Part of a small language model's weights: no biases in attention or MLP.
Each number is 128 + 32 x the weight over its row's rms, rounded and kept within 0 to 255. Layers, rows and columns count from 0. Numbers have three digits each. The size before them is the row's rms in percent of the matrix's.

# layer 12 attention key, 256x256, rms 0.0798, rows 67-116, columns 128-191
079:152155102131142136130191111164165120106137124189122140198093077122133068120126179063180126103117100133106138127144156174134205161118194175111188142134129168221133106201142133133114150102067117
072:078091171094092151060105161091097135130124111162177101106148135122120126111164157146150134107142068129196199163137241127171176124189095139129123134126110093092110144133170111139122113149132142
097:124133134163136114073113116090084146066173159091134122110154156146076125139157117183137107138129149090131153110134126110154075110126157155085112125177117093123145125115156158161125147172156186
083:125133193095147146122097108055093127178112090105088114135068164137123150102104145197166140121121151056130135089113094129077082093184136149089086173134172137134148159120075156083084134182133135
081:136156064112143177163171101172133113190097172132117115158174102130139140151071110118161057130111074135185085190143166162123147124165162125116187068106096086181122204078198089141106114094138161
096:161134118125154141156111126114127094203055152134062096080139104116142130181130142154148109192121089124153169109151143179122061120185099181152073060143111135098112150176134138125063124082117109
100:148093127178134110147090093128123077136113142118175110095112126083174094132125161194121111075083128104127158162134197137127100091134117097159121141160055148127121091127092145123110041139139141
101:096108073111110130197165047140167122183115097126131118127138136091059121116129131114086090142147047130120126207127156181166108107147143174141119029121120114119165131174140127122083073155070122
110:166191100096180139107176123169098110145097209143101143131166106156139124179127153156148128162132066126119092119109136129092137138177165180139201133157091127168123138159166081145158122129110188
111:098139142096121154144150092147105116159069133119119063187147077146156156156110086124139109162148100075116172146079158128128110116117157145138139131142121082146112158095147142140106135113171178
105:131140121119095146108103112136116120104137148151119131137090139146116078134175118080170131157106135160079138162050103175094152161201133138129120128143184135133076184144067098172047083183132116
103:127159147139097116123172121125132148142103147100072117065123123125118172107144185162111114137108175152169130101176191077158095155147040188185118167089109142072168159121132156117125149064139170
110:083182092180114118162126168127139109118111122125149095124104129067115124161146133142122091159066151088138136076132108174116123150126178177140126115146167161088106139182103146133121139121172154
101:118139111059091120080120112135103141148170142137097144062102104197155146110116121107042139115157114147149120108156144163114141139136124123110138138125129146184085099106070113135171130120152091
099:161144170184120108170105172126153104136159116095131168074143143093110098167137119137102027115076108161134124119094121117111172092140127130109089143062167141128137147093129112101211109143069095
103:114173131077181112105146154137198129130115166133126165117123155137107131112171096142104108169153109134183112137143077213101095135079086152101170101157136150061070098119092095108161090109077072
107:131094076140124139125184185118092141118096176119080108180181130165119120158201155141178111179145062128050098145166178154160094162106131113105158112162078147105175162204106098125103097089169144
105:120133147106168135175128119085092083110139137144185120116130117157135111161110108136130103082197110151101133155146115120111089109127106092122101194089145124094146082132149065082119113130093132
117:068151169160163091155108101114118140166100154148171135113056166084118118130118072138175160087114119154233197150199147118174128131149108196128129128117142121128131121124184156130145150110130091
103:147109093175189093103155189115130107135049144154121128142175130110172130117118154143102074151147131138084125139120185088132138129144102101090113154160106146091095145060081158144142160146114096
104:093153143085115159129118117134161156171101099140100155108141132105128154136076135127091087086177166103126096103133119144111118079158152148164061138141134154075149126073117105114202119145131234
106:160146134188117102115152147072147120139115112105125112148143127140134136188137111148128153090122102120122142116154202113140113088160121130087074124128125091117122179135148121096110092121215121
104:138083103137089145121141064172070104132097121160160099149100153143085069112114172159140094190104174104062104096100132103131152086122114061112138087064152130091119138145103110156138173100171146
103:119120118134177108173047125153121117126080059119077190122099163107125074160125154170122130102157080099098184126143132161127104191124069087118103143114124053125134128146142136132148200191090101
096:117061160128111139145107157080115113085117105112145158120142162138113130149165082113134158137121103119193155106087132170078126082118097143176151000086165145138099106131147185143131144162199097
106:156107137138145123182102163169149159148132128112095204175099168140093088121061177134156172096082142074083156073090160085159065058095128157128117144122104079157108120078150175130204085111161174
103:131097093042137120137131103127101166091110135114149129056104191100135051102131134113113118103093113073143144136113030146100216080082113122159123134101170119198111199122152160118170125114148151
112:150096154180123104095071104193048114145168124105168147071168201171124163116102104124158133084110152085146194180110119134108141073156095090107098140126145101122157106127106132115130080087176152
108:094098133122150072113168155087150133055116110113150184127140065115161066155129161159091109160068190187138125113122146139084146069122198185141093134104181117152139102072116148110112087164124171
068:057170178147112148134123060071133178163107122113123095094148127116131082105115151170103170094075104166071161105175204123142139130119081092126136120107152149102171120196112070067093058111130107
068:148124117116134040108156146109073120177116114133094155073176108114139173129088107099145111111139167104136082070078145079177125141164092146112087085098145058098076116115116109077124080123120125
074:167127046179103130133095118148164104093119112097135159113155077153095140150157143158090211144116160111118130145131106151083139085102173120100156171168145089128189154167093113132154103120107168
072:150078142164125128151126154053109111115109100114139135062118119091088145151106141191126176124130174116055137155168117128076103144100087125125134095163167159076137114116067130125135087114119154
082:184164077152118154144129125151196116109117132089136072174133122090137113095162086080123094169116107147077136185182158182145155120159154129138145114127148128135125113150175111124129111107122142
076:194116182123174179108128103176146140122113121133115103136143158053164140087150099083120101138155114112122119090102111123163150138160109109140124204180136129166102134173123136122202114170087152
086:179104127135138079061101165163107135121126172104142118132109158127108116151145101089089169097151173125174135137101107123129123098161135103122138148164078136154129146153075118119101071139087088
092:097127144186103090100062096149135159087147165133138116077114174143082112114157105193131163130125115050162131102117106146129068159162095147114100151159127161087100101109110179104126132121198106
108:134119081140139084136091106183122133095161124128202114135122145172147140103126148180096113144123107115129160108166142126109069091120123132081134155125118132153073069119083163127145083089071130
103:116131156076168179071106136092103141148126084091132087094154123147152088112154076158125117081166134110133139160161150087104121139150105153180077114139117089146131136077208095093108137065155165
090:155135113142173105104069143086151129125134110168181125135137135196070160123101126147109143130137127169150101109108116095064147142033120162143181208129194089097179150104133158134163072120122103
119:112120070126115125102137110109126156166111185096112081082176098176125117116142104146110075115157134118164082186088161106154107108171091131132163078147057094119089142114185147099110138112124133
094:113126119092165115179136100140162107140085183078112155130127091120122060087129140120190163133168126122155115155100120154144100150188123137076159077106158077145194127139163125136073145119108091
104:135076142179123140134118141117146132124113144114142111109167104137083133103174115144128118138125120143110142125123122153059107165142107062124121139100102113140103113080182125176178083141124063
099:100106127064140097071144157134128111117106193118086105117135111167121197160150117127144162158142101136091062110121126089109135129090119082142129207120168099155122086133143158055105137149130105
110:155081143122079098131153162122096080101095153112116147137110148119093165110120125102112133155124122114132064118129117116120143071154070147161121172147115124130094117171143113075129077160119114
105:139109142140157133129098192027158138096126193116123146100135134153117156056146144113127168111090136124120166119132093132137157118090100071119145107109098073140168133123110185127163150152109163
105:231190109178122126149144134133139095148144123162127122145103189123087148103124131104141153102122112135127096101161129122132115118184167101113100135138130092129196118080104098096109134136127089
105:055152079116128103125140079157208148094116183078130115133133167186085105082117205121120125171074084118169070114170148167078087145122126143110133137150171174150122097113174153072140108089142106
112:120117151143142110117134084078110147113166161131128087135158094135094167158081060142132079167076144147130124133193102086091126071099192098160159104161147043110169155156136146156156125141182162
096:132116175129121164105149100089158129161049101103095121137051096136145119133152121158110174147166121129214138133180090169106173144113107136132128091145160132132135182139128162078141118123177140
# layer 12 attention query, 256x256, rms 0.0778, rows 68-117, columns 128-191
073:127152157098149128170180091111088115102098098155082137181158185145086144091131121037168142134168141101174174146162162155117114089125161147101022157160190142119144092095111131044126089136138079
088:097101065109112115136142142132049099138115121160071102186186152165117120135139154086162168086202127160109125087137142150099157182141163123141127190088128147103104103112116159130138106089151158
088:157140116131160141132130171164147134147137131169132086081111108078225144143128151121109127121130163087106077123174093121108116124163122079091161111115127118142138115158136092128187165167112125
097:163107179083141111138083143104112118101141132084124100103185143100140058107076138073144076161148159109140113158052135156164137110143111147159142074089113104093149152107117102147213143129091166
096:151149177138177122098137190174109111108161098105114145114094164101102100097115135104138069130130189077169079139131115156148203121097100116091113040105114088154156118097110110114128166158151139
096:143148153061137191110134153144175140114069099195137158119141104121112164194119168201161133086132129187148104123132145117190150136130095152126085121109129131115124113096107069136087153135163114
087:135161144139095111069120144032142126113086105107112129145071064168094151139133075162132147194128167088109139110119141055124134124117120135160055108158165142160136205151062112103107158143130103
081:106165100124095109195113120163135122147126091195133154085134132122119149148181153131130130113132085126150079133184165165162155124132132102088128107115106094091132080142193127138115139153118163
092:128160094116111124098101168119125117104166145119098125128104106169158122120114154122133179106114161202091140128085050107109087196149112157130118153153159167113152107183079100154148094173142145
107:117084060122119102120161149107211101081178080132163142110117151128069141117149126137167094136128129167110066117064144140075160173132145086132154084135148086079156125122086127123140146150085158
101:117125144134124116085125186197130204179050135189113112148120100144065192172079162125155109059141132147110105122126126121155128138126147148074107137119172166147165167135118176067101094124142125
102:130193097119123160096105157184144119079110166154155090175129103123129105171174170084154123188144139093109195104091113106131108128110132133121053092116134138149171101121106180139098146098118132
104:164136126102175151116167091144076115139203132167170131084156113127119103112126106115050093179155125142096108125145123139169162164130171158118149167120163131186111126133172187121121159160170077
097:101083126098093179130127123171169105076122136103080092105108097129110146182091088149131141132143133096135109142123102136116153166098092160146157150130109131135043125122116133063137153140084113
106:106169076093150121121125137093206127098174149143130130129164075162081085123122108112114087152126131137172126114106153143081112190146137188097110118106168124086106112103159106158197161177085084
105:199207125167116114118143131143086105123101147198137114154139138109123083150157095124097090102135142174133106115142169129108173098183122103099145130094104147152150147144202130123114156109113144
109:096116149140133203151128164160115135125074090149124151150161147149149142107092140141153173082172160133094132110115077159148159114129101113138195115094070141152106135110092099191123123078093120
107:134118114118087172184127155106154131148087117098072126137107137067137128162086144157109097109069116094110126140113071156177051092119076094118143095097163118150096181192099134091134123133153152
110:099082140171123105120156126180088097130138115119087145136198142131150090084162114132122129078125032146109153156130141106140105109121109097121193140066078117085053115140126098149151119107166148
103:109187141137092142075128160102155178176097104131149167103045107095160230147106159074117144111144117174141074119142088134112157146106130121096128114089074150141111118155106128138127109112152113
104:063106187209114156143162160155124112144170131146121148107098074121048169151090176119100089166084122168154132151190143148140178116090146153076125167099160157135108094081166094101139071160183156
099:082148114087111106155109074183123139134177176089118143135089152102099079119124112143152134136125120119088175149122124102128068065136103143145122231094103153121084117125098082142158178147138171
104:091131060101177107182086131124071128177119184137071086094120143097116127186074108161154124111113137091122111149194102098072157137082132088145092069143137117109145200135170140076130127134102179
104:159128132140119113159143130144116103058128088084141089098116115155141091167106096069156147130115150189112075154138150112072120109146152162102125144096203109099148138087161151120166131119197128
108:162160203081165148148106119161112131169099138100092074164163124103085126123042125173144159151148135134142132142138129166147026128118150187128078159118124109094104097192149175075087107079144073
106:115180040139143094140128135134124104107104097112163085140128105096088134083154142141125120118095138097134086097160144193132115136114106135137136107095169135148138178153102112144141168162147115
104:151110143096106112107121084107097101125108138119130089122113193148149100151140158096181136175074118104149179137100125133142144082140136142148136160092113203120090104136103142074160131161076090
108:107121146145101131127130201146123121109159134160120138105124131104125140106099105091109163160104173193099130072145117201083079080205168163108112121120129127159117107097195152104107142064158141
071:140170042145143099089109186095134096121176081103170110147096125098173150156143121096189143153148142125131103157088113139160117142123121107130105143110127031144086077090122162173140097143141124
079:104122176140154148083151156158109134160069175134106205163107146163104120108110153100158101141113168158125169155163154161101071070102087142170102054161118164109127131079087144121117146153122110
077:143105137088152147139132029118144152093122139155110156174094149134156136096120127154132066117127149082149155156122146090180076160165116146133142131106142181144095075061086138138149101098090133
068:138122135129090158132113172130168127161126131118151117170056129147168125127183060146155141147159086158174099148158098067065138129128144095101115156141103163147145138090118163097132148157105164
089:121124145120117148186128125113158146159132131134186112135136140141110079177073097124067143151068160137119106154085121101102147132031146169170103114099112116097095167180157097137167167177106090
083:132121121151068123157154148127139118165117111140158134127132113149082128082124163084109149101069170087119158078132163110116161123099142171122123125188122060127146139121105116190106114147148086
094:112175102140128105096168154165134163126093147128064124152095151111099144091131154152126131081145122139126174088127167057100115188155135127079103126169182117149087086091096203123122151116186130
080:125167144162099140150147097150116117126100131117142108101184114060188115085106125151108150113191135145162060120166096157130114119136122139091179115057125148165170149078159116122167199095180117
103:100178137114121148144117174172150115168101119159101155151142137120127106163117110208166142059115105196120111090144128109050103144165110138151143103129149179093144127150137126102157106124124166
108:140094123184138116119125135134135128089115171126110125159094136116120187109102178113158066130122098136150103148132134111106103123174161086068167132131159135097127161136130151180076086060111129
102:112121125129143145191132077155046134121129139128121136127113179148188086140086099156109161109142105152125116101164117138165113074117133055137186112099085129128134119149166096170137147090136177
116:117071176104129145148076122102102134092145110121086140096165121162125128141119140122127123109100110167102119189088146107094064165173118141102123148110141138111113140100185163075156150112147131
103:128054143113090137175113164088167114110096139133157111122141128089172156133186084131080129170136181141092144105078154127104085129094095108188198086100112117103097117166152148126132078138171150
107:173116153106109151138047114184142120155077147104126101167177207098120156079119120112144145146084119145233138101127088144148109113137167140070112122153074111160160132145104146118173159071095161
094:213120160070129078110098116158107086089189152127139097120102161128172081159162158109197151089144096115123142125141130134127173136142128088105132113187129142161115072125089139076123125154119126
112:153095127112132113086135146155165105099167171117144096112090133086136155099131166114147095132146101112147088089146160139139151087118129105156157134123104166192201109119167156031138113134128086
102:105181126174098096141166139130179084162144182118118139136152135119124124090123169089127155139106126090159065147125152162134115084143121128168164136098153123110142134148142132105158071152133117
099:123109083112093147181122095181134110166164154092118158127126124080161145085138100094174155070111159100099139169121107099115102158107167067134088160136107149162118069191107109134176136179097061
103:138147084150126149148092165139148135099144134145051131148149183125132075095207097118128140178133095110181111167154111111163135173149117187152143177129178119168096082166128149121105145127142139
112:164150122151152146102143144130110130139157136139135101158159110176091106164156117106135089092049116116112201107187117160086128111068138105106117127103117142114177112089155135154155122119138129
099:154149096128167154199140130107126174104132116101060116145120081069134153108076154124124073097118132083080123131184174176111121146131155160138094092137247074136176119138158114190145129093147190
099:125165064165118135112124136155171110145105088110124129159065137164087101097111152141184124108085137134148088164137122150126174125063172101091115165124130150154104149120116186100120121166125157